Weights of a small transformer language model: width 256, biases on query, key and value.
Each number is 128 + 24 x the weight over the matrix's rms, rounded and kept within 0 to 255. Layers, rows and columns count from 0.

# layer 9 attention output (transposed), 256x256, rms 0.16, rows 7-41,71-105, columns 192-255
[[177 143 141 116 151 142 144  87 146 177  95 107 105 125 114 119 133 137 174 134 136 113 153 161 148 103 133 160 168 130 116 113 120 135 121 145 148 144  95 142 134 127 166 127 139 120 157 150  95 116 113  92 114 103 110 135 101 107 139 112 144 121  99 120]
 [193 110 104 164 112 195 125 107 173 150 114 150 101 131 150 154  84 117 131 158  96  90 132 124 115 146 108 154 106 138 145 156 143 124 120 136 117 124  92 134 110 155 149 172 143 126 136 100 130  96 148  81 160 102 111 123 135 106 174 132 113 141 141 129]
 [140 122  91  95 141 132 121 114 151 123 105 131 173  87 137 135 113 131  88  83 121 129 148 121  84 119 168  61  92 104  89  98 153 154 139 120 168 118 122 152 140 138 138 139  82  76  95 105 116 134  74 110 140 151  98  89 109  93  98 121  91 167 124 170]
 [151 143 109 132 171 152 138 115 107  97 152 138 124 140 116 143 164 135 134 118 106 129 155 163 144 125 108 106 137 112  94 128 158 128 109 167 130 104 123 129 138 147 125 129 105 157 134 103 144 106 128 111 141 113 122 137 144  86 144 125 111 133 146 135]
 [166 141 141 139 124 105 101 154 130 137 115 114 140 134 144 143 160 186 120 135 113 113  71 132 157 127 108 118 132  95 127 160 113 131 157  75 160 122 123 111 141  79 129 130 136 144 149 123 169 107  86 134 167 146 131  76 138 121 102 175 118 133 149 119]
 [153  44 153  70 148 128  95 117  71 157 132 143 135 140 134 118 125 129  82 143 157 136 115  94 140 137 106 156 149 129 119 117 153  81 175 159  92 167 160 134 128 105 162 171 114 113 148 137 158 126 131 123 106 135 152 168 128  98 112 130 159 104  76 122]
 [100 143 114  80  89 145 123 144 133 155 135 177 130 139 162 142 120 128 144 134 110 126 177 110 109 136  75 128 117  97 180 166 146 118 152 147 117 109 169 128  72 122 136  78  98  99 119  93  88 184 136 135 105 150 121 131 147 122 150 116 148 125 116 100]
 [ 91 179  79 144 165 112 131 117 150 136 128 148 110 118 150 114 107 162 115 172 124 128 131 135 126  78 160 139 117  73 114  92 113 101 111 134 179  72 100 140 136 122 110 160 110 172 134 144 119 109 118 134  92 121  83 112 112 157 164 118 128 130 165 130]
 [105 125 145 156  85 167 106 127 164 112 138 145 127 143 118 118 131 136  97 121 112  86 156 137 193  97 127 122 102 145 104  94 117 126 116 160 113 113  63 135 151 134 137 141 146 122 142 148 147 164 116 121  90 105 106 135  93 142 120 116 110 170 147 119]
 [141 106 137 130 151 147 164 130 138 113 142 131 102 104 156 135 119 115 110 123 139 157 121 120 111 102 104 130 127 151 177 110  96 134 131 120 128 149 113 138 167 153 110 112 129 124 107 118 164 146  89 159  75 161 133 110 174 129 120 111 113 108 157  90]
 [ 99 141 110 100 101 109 111 147 167 111 142 173  95 132 137 133 104 142 165 152 108 187 148 116 126 112  95 137 101  98 154  84 135 155 113 147 135 128  78 164 144  94 137 125 151 161 152 122 130 119 108 160 193 122 155 114 100 125 133 156 100 161 143 112]
 [ 74 107 120 158 121 105 141 104 140 126 169 196 150 161  97 132 158 108 110 143 109  90 107 162 113 156 127  89 147 110 117 148 120 126 186  97 109 123 146  84 124  88  74 154 138 161 116 146 181 134 145 128 130 113 137 120 141 159 132 128 102 112 117 100]
 [162 146 125  88  80 126 155 124  84 149 103 170 143  58 142 146 132 123 153 148 124 135 131 132 163 110 193 113  86 117 135  99 131 128 127  99 141 126 169 116 112  96 125  82 123 130 114  92 159 171  98 133 145 152  93 155 126 138 159 107 113 148 128 155]
 [119  93 135 113 141 175  41 165 101 152 113 100 133 100  89 129 148  88 168 185 121 122 129 102 124 120 141  85 123 179 116 129 155 163 137 146  95 109  95 145 119  99  78 156 153 146 112 200 135 118  99  88 110 111 127 106 102 140 144 102 115 146 147 155]
 [ 90  91 140 123 148  88  81 125  97 144 112 156 102 137 127 128 145 169 102 152 109 139  99 115 140 127 123 148 169 173 108 160 118 119 106 147 121  93 126 150 110 147 177 124 153 110 170 114 102 131 168  84  86 103 155 142 157 124 143 119 137 134 147 131]
 [158 118 126 139 109 119 118 109 159 119 120 132 114 153 137  85 115  82  76 102 145 144 102  83 162 192 159 137 125 170 113 155 111 148 138 107 114 116 141 103 112 127 116 119 143 167 176 127 179 150  98 101 144 114 161 132 120 124 110 127 121 128 133 100]
 [133 143 149 102 169 129  62 118 202 111 137 144 124 186 128 131 105 164 206 165  98 163 105 152  81  92 161 146 141 107 172 123 131 150  88 103  94 144  97 111 119 120 109  75 174 146 172 135  97 183  99 143 110 151 111 170 114 108 126 111 124 115 138 128]
 [134 148 154 116 100 101 106 164 126 142 157 110 125 120  99 141 152 136  95 170 124 108 132 129 138 138 144 127 145 124 127 116 121 101 127  63 120 105 110 142 106 141 127 172 103 107 106 156  59 127 159 140 104 147 147 126 146 103 132 154 141 167 177 117]
 [123 134  96 138 107 170 173 141 147 127 145 125 115 117 148 115 125  82 103 133 125 131 163 143 137 151 104  97 159 109 127  97 110 142 157 126 105 123  98 147 143 157 107 150 124  79 136 123 142 128 133 133 124 135 113 166 118 112 129 110 109 115 138  94]
 [148 141 130 150 161 147 173 112 158 102 143  98 134 138 124 108 124 120  80 136 120 144 119 118 117  94 194 135  91 134  94 130 114 154 117 114 134 110  97 138 139  92 149 111 161 133  87 119 108 132  93  92 118  78 106  99 144 104 131 119 142 124 129 126]
 [144 104 119 178 135 139  91  97 147 133 147  76 130 105 120 103 133 173 100 156 131 144 146 144 146 135 173  84 122 176 108 130 144 149 124 162 119 127  82 131 116 143 140  87  96 178 133 136 113 128 116 106 159  88 135 100  91 132 128 155 131 122 109 119]
 [112 132 139 105 151 123 135 148 129 134 120 134 158  91 152 137 168 132 137 141 152 139 117 121 141 118 134  96 132 135  76 156 191  90 112 118 116 113 132 116 161 178 142 122 115 140 145  98 117 142 136 154 149  90 146  69  83 138 159 152 162 128  93 136]
 [ 89  85 155 155 128  96 140 162 116  87 107 152 156 113 157 163 132 177 111 151 125  98 127 109 128 144 120 129 111 134 129 135 120 129 151  99 131 139 124 133  94 154 136 138 121 104 136 143 135 142 121 158 160 122 120 104 157 115  97 100 137 127  80  95]
 [168 121 126 145 155 125  93 138 143 102 116 108 113 146 106 115 136 137 100 168 119 103 124 114 159 107 130 121 110 128 105 124 121 104  68 132 162 119 108 140 138 129 181 127 136 112 139 115 133 135  98 124  94  97 113 160 163 141 124 173 100 142 126 152]
 [139 131 126  65 133 151 124 107 106 117 145 111  87 122 109 152 179 142 174 102 151 117 101 154 133 107  98 180 129 125 102 102 143 104 117 135  84 146 128 101 153 169  80 144 102 124 146 112 150  98  97  78 113 116 137 150 126 137 159 109 149 120 166 122]
 [111  93 165 146 131 104 106 145 157 135 104 192 147  83 110 144 144 125  99 128  71 206 134 131 108 140 103 140 124  90 147 148 101 116 147 122  76 136 175 101 104 112 198 143  77 138 112 164 138 124 110 109 101 108 116 119 188 106 117 115 143 116 100  84]
 [159 153 120  84 125 133 144  72 108 110 136 154  85 114 115 150  89 127  92 116 117 102 113 125 134 106 124 149 128 104 133 153 138  72 123 122 122 134 125 112  98 157 141  97 148 117 170 125 140 123 129 131  97  93 109 125 122  99 139 109 142 178 130 109]
 [121 160 160 125 139 145 120 156 170  79 148 152  84 159  99 184 114 116 109 141  65 121 114 136 135 113 118 159 102 123 130 134 117 126 123 110 113  94 130 136 128 121 125 117 131 145 127 133 117  79 104 124 149 134 120 150 165 160 135 111 128 129  98 148]
 [ 96 172 158 125  99 120 154 129  80  90  94 113 148 110 110 119 161 123 127 112 153 103 138 123 110 106 139 197 155  85 157  92 139 101 103 114 127 155  86 129 154 178 114 125 160 135 135 108 104 128 132 102 116 143  76 138 133 114 144 139 132 120 131 161]
 [126 151 162 123 158 114  99 116 110  99 122 102 166 141 127 167 144 175 164  97 150 141 113 181 104 139 151 157 181 121 160 128 153 144 134 116 121  98 131 145 146 134 173 189 123 106 137  93 150  85 163 131 128 130 104 119 115  96 129 108 130 147 105  85]
 [145 148 157  97 158 106 128 126 105 117 147 158 100 100 145 117 132 179 118 119  76  96 138 147 132 138 160 161 110 142 113 145 132  98 113 143  72 102 149 125 113 156 157 159  91 137 107 122 136 121 110 151 128 148 137  81 152 166 104 115 132  92  86 119]
 [130 191 139 141 122  97 152 142  81 128  81 104 125 140 122 168 150 171  86 104 116 108 167 162 142 137 107 107 145 178 142 118  97 155 105 172 130 123  95 126 139 126  87 165 123  88 119 114  73 176 152 115 136 148 133 103 143 140 125 108 124 125  77 139]
 [107 150  79 126 138 159 124 163 178 183 103 139 140 124 144 110 125 132 140 119 122 138 127 165 116 124 143 111 151 155 129 142 141 140 149 128 152 146  98 126 180 102 132 130  98 105 124 109 157 141 140  73 136 164 149 108  74 138 120 161 113  93 103 128]
 [128 125 125 110 104 114 161 114 126 134  92 122 165 180 117 167 115  80 166 122  88 117 151 133 146 110 103 105 110 106 121 140 139 139 117 132 124  98 152 107 128  73 102 141 145 127 142 102 141 134 112 155 156 101 118 108 137 123 143 153 143 114 154 113]
 [165  96 162 140 153 132 117 100 117 150 142 139 104 156 150 102 159 161 160 121 106 151  91 146 120 164 140 149 128  84 113 142 131 171 165 126  78  91 131 110 162  97 104  71  95 128 169 120 132 126 106 128 153  95 121 107  81 108 170 151 133 121 119  88]
 [100 127 149 106 134 173  88 141 151 117 143 134 151 130 113 182 142 146 132 105 114 148 153  95 168 100 150 149 120 108 112 140 113 114 137  98  90 158 131 122 125 134 188 106 137 103 111 154 128 145 126 124 102 133 110 144 113 132 128  93 138 127 155 130]
 [136 169  92 121 138 125 161 119 100 101 123 124 145 129 118 104 103 143 150 109 138 157  96 151 116 141  87 127 121 112 138 142 127 151 126 161 111 111  91 161  78 103 178 104 112 154 123 154 128 139  99 173 100 183 132 126 119 115 100 122 152 114 121 112]
 [103 149 119 112  81 161 162 100 149 137  99 178  75 146 136 142 138 132  82 143  90  84 150 183 122 129  78 109 146 121 162 181 150 117  94 133 122 121 107 111 160 126 164 131 123 140 140 130 168  86 134 152 142  90 145 138 119 150 113 156 130 125 127 104]
 [140 101 111  91 122 104 159 126 118 126 124 110  95 125  99  90 110 125 127 110 154 128 157 141 126 153  43 169 104 158 109  97 136 170 167 117 123 128 100 125 146 164  74 154 148  99  92  63 133  89 117 122 134 153  96 111 153 140 115 119 128 106 149  49]
 [127 108  75 162 167 125 118 151 137 135 147 142 104 121  98 134 107 137 172 154 163 141 157 101 137 153 122 103 121 145 125 140 175 146  89 137 118 109 119 135 134 138  90  60 195 105 131 130 169 111 137 113 121 133 182 137 141 154 160 107 149 135 183 108]
 [ 78 166 118 154 143 143 135 120  99  94 140 107 128 128  90  65 146 108 104 116 168 126 150 126 121 108  93 134 154 129 148 118 149 151 124 126 176  68 159 147  83 150 104 136 119 132 103 135  76 100 112 127 143 157 143 153 177 120 124 145 102 128 152 171]
 [ 75 146  81 158 131 117 150 118 180 159 147 128 106 165 117  95 133  83 162 104  98 144 145 133 109  76 154 119 121 114 121 117 101  88 113  86 155 113  68  97 127 143 101 113 130 153 114 114 143 150 131 136 141 132 160 119 129 132 130 118 126 123 119 129]
 [128 119 130 111 132 125 122 150 129 126 133 170 152 106 136 117 165 104 138 123 140 184 120 140 107 167  77 156 123 109 130 129 154 139 123 131 129 148 136 135 125 138 148  82 119 145 111 122 119 123 102 122 144 152 133 129 125 156 117 129 140 114 127 128]
 [ 78 140 161 133 168 106 134 117 144 115 135 150 148 118 126 128 171 121 121 142 123 142 169 112 134  83 139 154 128  88 117 138 157 114  97 120 170  95 162 112 151 137  65  78 133 100 112 147 146 115 124  80 127  86 104 157 121 112 151  98 126 123 170 157]
 [131 133  99 111 132 133 131 159 147 158 121 126 152 145 112 147 136 149 213  80 137 131  97 140 134 143  89 153 167 132 111 121 144 156 142 138 141 111 133 105 139 107 171 148 123 117 148 142  72 123  98 132 151 129 144 115 130 159  86 120 102 142 150  93]
 [133 100 140 139 138  98 108 123 144 213 166 130 129  86 112 155 133  93 109 126 102 105 100  80 140 118 170 122 108 140 125 139 126  90 145 156  86 148 141 109 128 134 161 125 102 123 175 124 121 114 186 149 126 144 131 120 102 104 165 101 109 132  86 153]
 [127 116 105 106 134  99  83 140 123 148 151 114 129 116 155 175 111  98 173 114 137 157 152  88 179 101 111 140 125  96 127 129 133 125  85 138 115 120  92 130 143 148 121 107 132 111 154 133  99 121 142 108 120  90 110 149 120 133 136 152 146 141  87 103]
 [127 126 100 121  93 135  87 158 108 138 116 160 129 101 139 144 132 130 135 136 142  75  93 130 106 141 103 173 156  72 132 140 120 111 153 133 112 108 110 120 108 134 114 136 150 139 133 132  89 114 129  78 116 105 122 132 152 148 169 161 141 149 123 133]
 [158 145 156 164  75 126 148  94  79 113 119 141 118 123 158 136 115 118 111 118 135 157  89 146 140 176 126 137 120 118 155  79 123 148 152  79 126 168 111  95 130 127 117 120  95 156 116 121 122 147 119 181 116 151 119 103 145 145 119 143 133 125 102 122]
 [123 134  86 143 132 115 109 116 113 124 112 116 130 105 140 148 121 110 150 136 158 123 143 163 129 141 139 169 141 112 157 110  87 127 121 144 143 131 122 132 134 137 150 109  99 113 134 100  94 143 117 154 133 184  92 106 144 140 129 106 118 108 106 123]
 [112 121 140  70 167  84 133 120  65 100  98 115 110 158 136 153 150 158  99 101 183 112 119 169  97 101  70 147 126 119 110  99 138 139 120 149 131 124 135 155 144 138  97 135 101 129 117  69 137  94 130 154 105 138  94 107 122 158 146 144 143 111 124 172]
 [174 110 132 115  98 124 117 143 103 141 131 157 113 138 123 116 146 112  86 109  94  99 133 134 144 132 137 126 147 132 105 131  89 113 120 127 133  92 127  78  97 135 127 138 127 134 115 114 105 121 170 104 160 115 112  98 131  94  95 128 123 114 112 156]
 [154 119 141 135 122 137 130 132 178 152 142 117 117 130 125 137 101 126 188 103 129 147 111 150  99 127 142 100 103 171 104 147 148 158 140 132 101 150 117 157  77 135 111 112 117 128 173 154 142 129  84 125 168 181 116 124 115 123 129 120  95 128 108 145]
 [172 152  60 117 124 136 151 134 166 157 163 175  84  92 116 126 139 139  97 186 145 134 119 120 135 140  64 114 176 130  98 171 146 127 145 103 111 169  96 112 120 181 154 123 135 129 130 112 206 121 135 152 140 148 114 145 103 174 145 167 138 123 163 146]
 [151 139 129 138 158 108 136 143 128 139 172 145 144  97 145 146 139 151 141 153 105 111 121 103 143 122 146  99 153 104 149 143 127 125 127 122 113 125 135 146 113 142 125  84 113 132 145 152 185 142 166 141 121 115 106 132 124 119 156 127  93 144 110 138]
 [159 134 150 143 160 123 137 142 174 125 144 142 124 166 120 114 135 129 132  93  87  91  99 123 146 135 136 110 129 123 108 151 123 145 111 121 143 152 116 143 131 102 163 123 139  79 124 158 133 150 146 130 119 138 106 167 129 113 123 121 149 142 138 117]
 [126 121 136 127 110 171 138  51 113 144 129 178 111 126 113 133 104  99 158 119 122 105 128 139 103 126  87 109 135 128 165 153 100 149 195 109 130 188 156 123  93 145 137 155 160 133 126 133 131 128  61 100 119 165 159 142 179 119 103 110 117 126 114 141]
 [103 117 143 148 140 103 115  95 103 163 124 100 103 166 108 103 135 142 134 130 123 117  75 147 149 138 114 173 151 110 143 148 119 103 105  99 120 128 117 135  80 143 100 172 103 165 155 178 132  91 139 132 121 116 112 136 125 110 131 164  83 193 130 143]
 [114 129 127 174  82 117 112 110 127 159 143 134 115 120 155 116 138 150 184 153 122 140 102  91 136 105 120 108  96 162 157 151 140  96  97 126 158  92 145  92  87 126 109 148  80 135 166 110 101 127 137 132 120 122 106  65 154 129  97 137 164 132 144 111]
 [125 146 156 130 145  79  96 132 142 161 121 124 113 124 154 156 116 159 104 122 121 100 100 145  82 155 181 144 169  87 121 118 118 134 158 125 133 134 141 122 140 109 142 142 115 110 143 122 109 110 122 120 116 147 127 126 131 121 144  92 125 166  79 134]
 [158 135 112 134 119 126 110 123 145 133 116 139 149 133 135 139  97 129 137 165 142 102 146  94 103  66 138 106 132  98 135 126 129 113 139 131 106 122  91 147 144 134 120 111 112 129 183  93 165 120 105 111  73 118 144 127 136 159 110 176 112 105 144 150]
 [ 85  90 137 108  85 107 126 184 125 128 103 157 116 128 121 180 105 137 119 135 117 143 124 149 129 181 136  89 107 145  91 135 135 117  94 142 121 107 138 146 173  85 196 102 138 128 141 104 125 151 158 129 157 154 127 104 140 151 119 102 126 141 130 131]
 [105  93 131 143 141 152 120 102 167 130 125 139  96 176 142 109 137 147 138  77 110 144 124 115 132 127 121 160 119 139 161 133  89 137 143 120 128 130 126 121 147 117 119 130 104 146 116 154 142 118  74 109 147 176 124 137 117 100 110 141  90 111 186 137]
 [111 101 152 133 150 109  98 146 132 167 103 126  96 124 110 130 137 143 149 144 144 120  93 113 130  91 124 175 145 127 139 134 142 171  97 106 199 132 112 177 122 147 104 164  94  80  91 180 123 165 128 103 155 121 123 107 131 120 139 195 121 124 105 164]
 [122 144 144 132 131  86 116 132 101 147 102 128  96 128 121 136 127 132 127 128 174 101 141 121 125 158 121 158 125 135 137 132 129 118 131 169 105  92 137 169 103 124 146 131 126 109 160 139 139 157 128 113 117 108 113 147  97 110 136 117 132 133 128 125]
 [134  88 141 172 150 151 132 170 121 162 155  77 105 143 101 138 116 118 101 126 122 121 146 154 157 112 149 153 153 103 117 119 102 180 118 125 180 141 104 162 124 144 103 114 133  91  65 148 163 158 149 113 136 140  99 139 122  91 173 113 133 163 128 124]
 [159 121 111 102 144 132 148 141 135 144 177 109 132 132 156 106 119 147 133 125 139 143 105 114 145  89 135 115 111 164 139 127 109 108 141 120 121  85 108 113 158 129 145 107 166 149 149 161 177 141 153 136  94 119 120 159  93 125 142 139  92 133 128 139]
 [100 103 137 126 127 114 128 107 126  99 153  92 150 128 126 118 130 125 123 116 123 136 131 116 124 105 118 145 107 145 140 135 150 162 137 174  86  95 117 144 114 114  99 178  75 119 124 145 185 137  84 152 127 136 155  71 131 118 175 142 117 130 150 122]
 [148 130  94 126 129 170 120 150 158  90 157 144 118 115 136 109 151 146 110 123 135 116 152 148 153 104  81 177 151 105 127 125 143 130 115 154 150 105 122 172 108 173 133 100 109 119 138 157 173 150 103 163 115 118 125 114 105 120 115 133 109 129 119 126]
 [145 123 146 129 150 130 164 154 130  79 169 114 107 100 130 103 101 109 136 139  94 126 144 118 155 157  90 106 113 157 118 139 118  85 121 137 134 106 113 109  98 130 173 101 145 121 126 120 117 136 125 135 144 112  96  67 181 149 109 147 114 123 128 138]]
# layer 9 attention value, 128x256, rms 0.156, rows 8-42, columns 192-255
[[155 126 109 137 138 152 178 135 168 104 140  76 143 145 127 171  67 128 120 107 120 148 175 187 109 136 108 119 111  99 121 147 130 171 125 150 121 163 105 145 104 177 164 128 118 130 140 133 126 136 120 138 116 145 131 137 111 164 146 122  99 104 105 113]
 [147 122 135 130  99 149 118 158 172 149 128 148 128 133 143 146 105 156 123 107 117 111 155 165 122  86  93 137 103 107 108 153  97 119 159 115 158 155 138 119 114  80 106 132  58 159 117 131 151  98 112 175 127 131 175 127 108 101 160 113 130 130 136 157]
 [134 145 153 115 149  84 165 149 163 139 147 106 102 159 122 125 134 152 108 142 143 180 132 141 152 202 133 146 173 107 110 137 140 159  79 160 164  47 154 120 174 159 132  77 118  85  83  96 121 100 133 151 110 129 137  93 158 122 129 133  87 119 163 104]
 [104 154 123 158 124  88 144 163 137 138 118 137 127 112 111 138 146 159 122 106  92 126 100 150 105 106 128 122 155 104 100  78 142  69 108 139 115 148 121 115 164 116 134 118 104 130 153 108 126 129 119 106 117 179  98 107 143 154 106 120 133 117 164 156]
 [151 117 142 136 199 178 137  96 164  81 112 130 123 121 118 103 159 122 148 100 143 160 129  86 117 149  89 155 115 155 150 104  77 140 151 124 128  86 134 140 111 108 132 144 145 129 194 152 149  85 112 104  85 118  69 133 182  99 142  97  93 139 130  98]
 [116 134  85  98 103 114 132 141 127 151 126  93  76 125 103 162  90 110 127 143 132 115 178 111 163  60 115 140 127  90  58 154 152 128  63 134 119 133  96 117  84 145  83 107 122  97 143 121 119 147 130  69 107 141 102 137 137 109 154 102 128 106  92 133]
 [ 92 160 148 132 152 106 123 124 120 140  98 160 124 112  77  86 108 170 103 154 113 172 126 119 133 111  65 130 172  78 123 107 126 115  62 134 141 125 138 122 151 157 127 130 124 161  96 127 115 102 136  87 121 107  83 174  58 139 134 143 156 154 117 109]
 [131 136 138 165 101  97  89 149 119 166 148 124  96 161 133 127 141 140 147 178 107 106 146 116 185 112 152 173 106 109 117 165 160 138 124  88 144 100 131 148 133 137 108 129 108  96 120 157 147 109 123 116  78  70 161 124  91 131 133 171 137 110 148 133]
 [142 125 108 102 142 150 144 102 113 122 125 106 109 141 114 128  95 128 135 145 155 180  82 135 177 110 114 132 156 103 157 104 121 120 121 126 170 155 101 101 119 123 151 131  82 110  99 150 112 122 112 113 112 123 125 170  97 126 102  79 109 112 187 118]
 [185 105 110  97 118 107 124 138 151 147  88 112 138 132 122 125  95 133 125 175 136 113 159 120 138 130 133  83 102 145 166 122 127  86 108 174 134 164  64 144 165 106 168  68 160 159 139 110 126 131 131 141 201 131 125 131  95 138 119 102 126 137 150 145]
 [ 81  79  97 138 146  88 128 130 132 140 119 158 162 149 130 133 148 160 134 168 146 153  92 115  95 126 100 111 119  96 147 102  91 137 126 117 138  92 121  87 134 140 116  91 112 143 170 163 138 118 103 181 131 164 190 132 142 131 146 177 123 141 131 107]
 [137 102  95 124 162 100 153 117 127 131  98 150 147  88 125 130 124 168 128 121 112 106 136 126 129 140 135  88 127 122 105 119 128 128 148 124 105 127 147 135 101 154 101 132 109 122  86  90 126 135 154  87 122 164 108 140 145 159 137 110 116 103 153 123]
 [122 124 132 172 121 114 126 103  68 130 111 118 113 136 125 131 127 126 133 134 112 120 107 157 154 136 164 104 191 114 120 117 148 133 108 107 109 116 119 111 146 157 123 167 157 151 147 170 123 128 147 147 127 151  76 102 160 135 113 112 154 154 155 146]
 [124 113 156  99 117 122 100 121 121 129 133 116 117 142 132 123  89 114 137 121 147 133 136 134 159 110 146 135 107 170 129 131 170 116  80 146 106 103 152 141 116 110 130 146 137 117 144 123 130 150 117 121 120 126 119  75 134 136 129  88 163 104 157  95]
 [131 110 124 128 141  79 139 105 119 118 163 113 116 190 146  97 154 170 111  60 181 121 104 103 145 124 132 123 139 120 107 113  97 119 105  82  99 136 129 170 154 127 130  97 187 137 167  81 149 124 137 149 115 155 182 140 104 170 116 128 114 155 148 148]
 [157 100 131 124 161 112 103 147 123  88 129 110 121 145 109 118 121 144 140 136 134  83 137 147 154 111 169 131 139 140 125 181 152 109 124 121 101  97 130 107 125 162  94 111 125 139 141 122 114 155 157 174 138 157 172  87 136  95  99 147 129 120  92 139]
 [117 166 153  87  93 117 119 138 115 161 132 166 109  94  99 139 170 114 114 108 142 156 120 119 122 103 161 124  97 116 128 125  97 126 179 130 118 138 118 142 144 129 129 137 157  72 143 192 123 159 144 107 145 132 110 118 116 101 123 106 111 138 142 120]
 [156  81 133 126  83 121 131 164 174 157 181  84  76 134 138 126 119 154 128 173  89 166 128 188 155 135 123 116 124 135  88 160 161 127 153 110 113  89 112 110 123 125  98  96  98  82 146 164 145 113 141 191 144 169 127 176  42 142 163 188 147 161 153 119]
 [151  93 110 154 130  96 145 115  91 134 141 101 114 118 171 133 137 133 145 179 138 117 133 155 109 106 138 120 122 117 101 117 148 133 115 133 107 152 136 127 172 171  73 101 164 110 142 117 123 113 142 167 122 111 114 119 142 143 120 149 149 123 127 133]
 [130 172 160 181 127 118 141 131 148 142 160 142 125  85 111  71 134 142 145 108 171 115 141 184 120 150 154 105 118 113 159 132 173 180  98 143 111 142 106 156 139 120 157 109 134 100 165 126 134 143 158 169 169 151 145  93 101  92 114 118 160 129 137 105]
 [ 85 129 150 108 127  93 148 119  91 153  88  86 167 139 139 114 112 137 131 150 116 169 101 128 123 186 144 133 144 154 128 141 144 126 161  72 102 189 134 115 100 128 128 144 189 106 118 119 133 118 128 189 157 173 113 160 109 144 175 157  93 119  93 139]
 [107 119 116  77 144 137 140 124 114 107 121 138 108 138 132 154 148 161 139 127 114 153 107 129 156 176 125 121 130 135 134  87 115 121 167 136 122 161 107 132 109 169 150 137  90 153 137 136 127 109 142 123 164 111 111  70 178 120 120 120 127 163  87 122]
 [140 105  86 154 118  99 108 167 100  86 122 104 154 100 152 143 139  97 133 147 139 110 154 156 157  58 102  98 102 118 135 159 170  85 102 132 103  94 113 170 119  97  87 128 115 143 161 140 132 171  80 108  98  63 136 112 157 150 124 170 108 141 107 159]
 [147  89 148 123 145  90 106 140 146 124 149 142 114 131 150 132 136 125 134 165 138 106  86 124 124 186 166 128 144  95 128 132 147 137 114 120 160 100  92 102 128 132  71 126  79 106 161 126 140  71 118 121 107 127 139 106 108 103 178 131 107 150 147 104]
 [124 144 133 142 133  75  94 120 127 139 111 131 147  95 148 103 121 128 137 113 134 154 146 185  78 110 122  79  98 108 134 124 131  61 101  47 108 131 114  82 140 140 127 123 141 129 139 109 140 102  80 127 110 156 145 104 158 198 144 126 110 130 146 140]
 [112 136  95 104 139 155 123 120 124 130 173 122  87 127 165 163  81 103 138 107 131 100 114 125 143 119  84 109 139 143  97 139 130 171 201 124 138 114 126 131  67 131 153 131 134 135 138 102 139 130 143 105 132 155 159 127 141 106 147 120 113 181 128 149]
 [187 124 148 149 147 109 124 141 152 109 113 176  83 133 125 144  91 111 128 117 132  98 139 133 128 132 161 173 147 133 187 140 123 117 122 101 179 130 120  73 163 149 137 139 136 156 138 157 129 112  88 117 135 165 110 106 141 170 145  97  86 157 102 155]
 [115 140 103 154 104 204 113 113 111 146 107  84 100 110 114  81 151  97 135 113 145 105 186 160 118 128 115 139 118 145 161 112 174 134  93 116  96 100 116 130 125 132  86 143 110 103 141 101 140 138 182  97  74 166 104 145 133 114 117 166 107 152 140 147]
 [153 154 106  73 165 155 119 116  71 143 121 103 147 121 173 152 142 166 130  99 179 139 153 136 119 153 166 173 121 168 172 133 143 102 154 162 155  83 116 179 109  93  74 178 136 102 130 110 156 122 144  70 163  94 122 143 112 124 125 140 128 119 133 126]
 [133 159  90 135 110 153 130 128  74 155 138 137  94 164 136 121 120 111 145 148 156  88  86 142 153  89 150 148 108 123 159 149 147 154 120 142 131 137 147 171 147 133 120 102 169  93 145 153 145 102 132 160 102  87 113 159 135 162 192 107  90 132 100 129]
 [128 145 125 119 126 150 139 104 115 148 138 138 164 136 182 162 163  93 135 127 101 111 120 122 133 112 148 132 113 129 200 146 109 101 110 127 158 105  97 147  92 109  74 136 125 109 118 130 142 142 135 134 134 104 132 139 136 152 158 146  99 113  92  75]
 [145 163 133 137 118 145 148 142 119 153 107  79 140 147 119 110 118 161 126 150 114 131 116 135 145 132 155 148 138 166 121 108 185 122 132 155 181 183  99 148 174 141 151 134 160 155 119 111 118 143 112 120 138 164 143 105  81 119 129 165 128 112 104 126]
 [141 130 126 131 132 175 160 165 101  99 122 133 109 141 149 132 111 131 124 121 101 139 134 150 144 141 113 125 127 110 140 138 110 162 110 144 142  81 141 164 118 150 121 152 104 148 146 170 129 118 114 146 108 119 144  74 111 144 115 195  91 109  65 113]
 [186 157 122 121 171  88 111 174 125 117 175 138  99 102 116 113 172 162 138 131 169 143 101 162 121 158 149 162 139 121 112  69 139 152 105 148 163 110 115 111 114 105 195  46 154 150 119 149 125 139 134 146 131 116 115  84  96 154 103 136 128 108 101 119]
 [138 121 137  62 149 160 155 134 195  91 180 107 111 144 117 156 143 170 124 135 137 118 164 142 105 136 114 119 131  57  99 146 152 163 156 100 109 147 115 116 120 126 145 103 143 147  66 122 128 102 105 109  96 124 115 127 121 153 152  99 115 146 140 158]]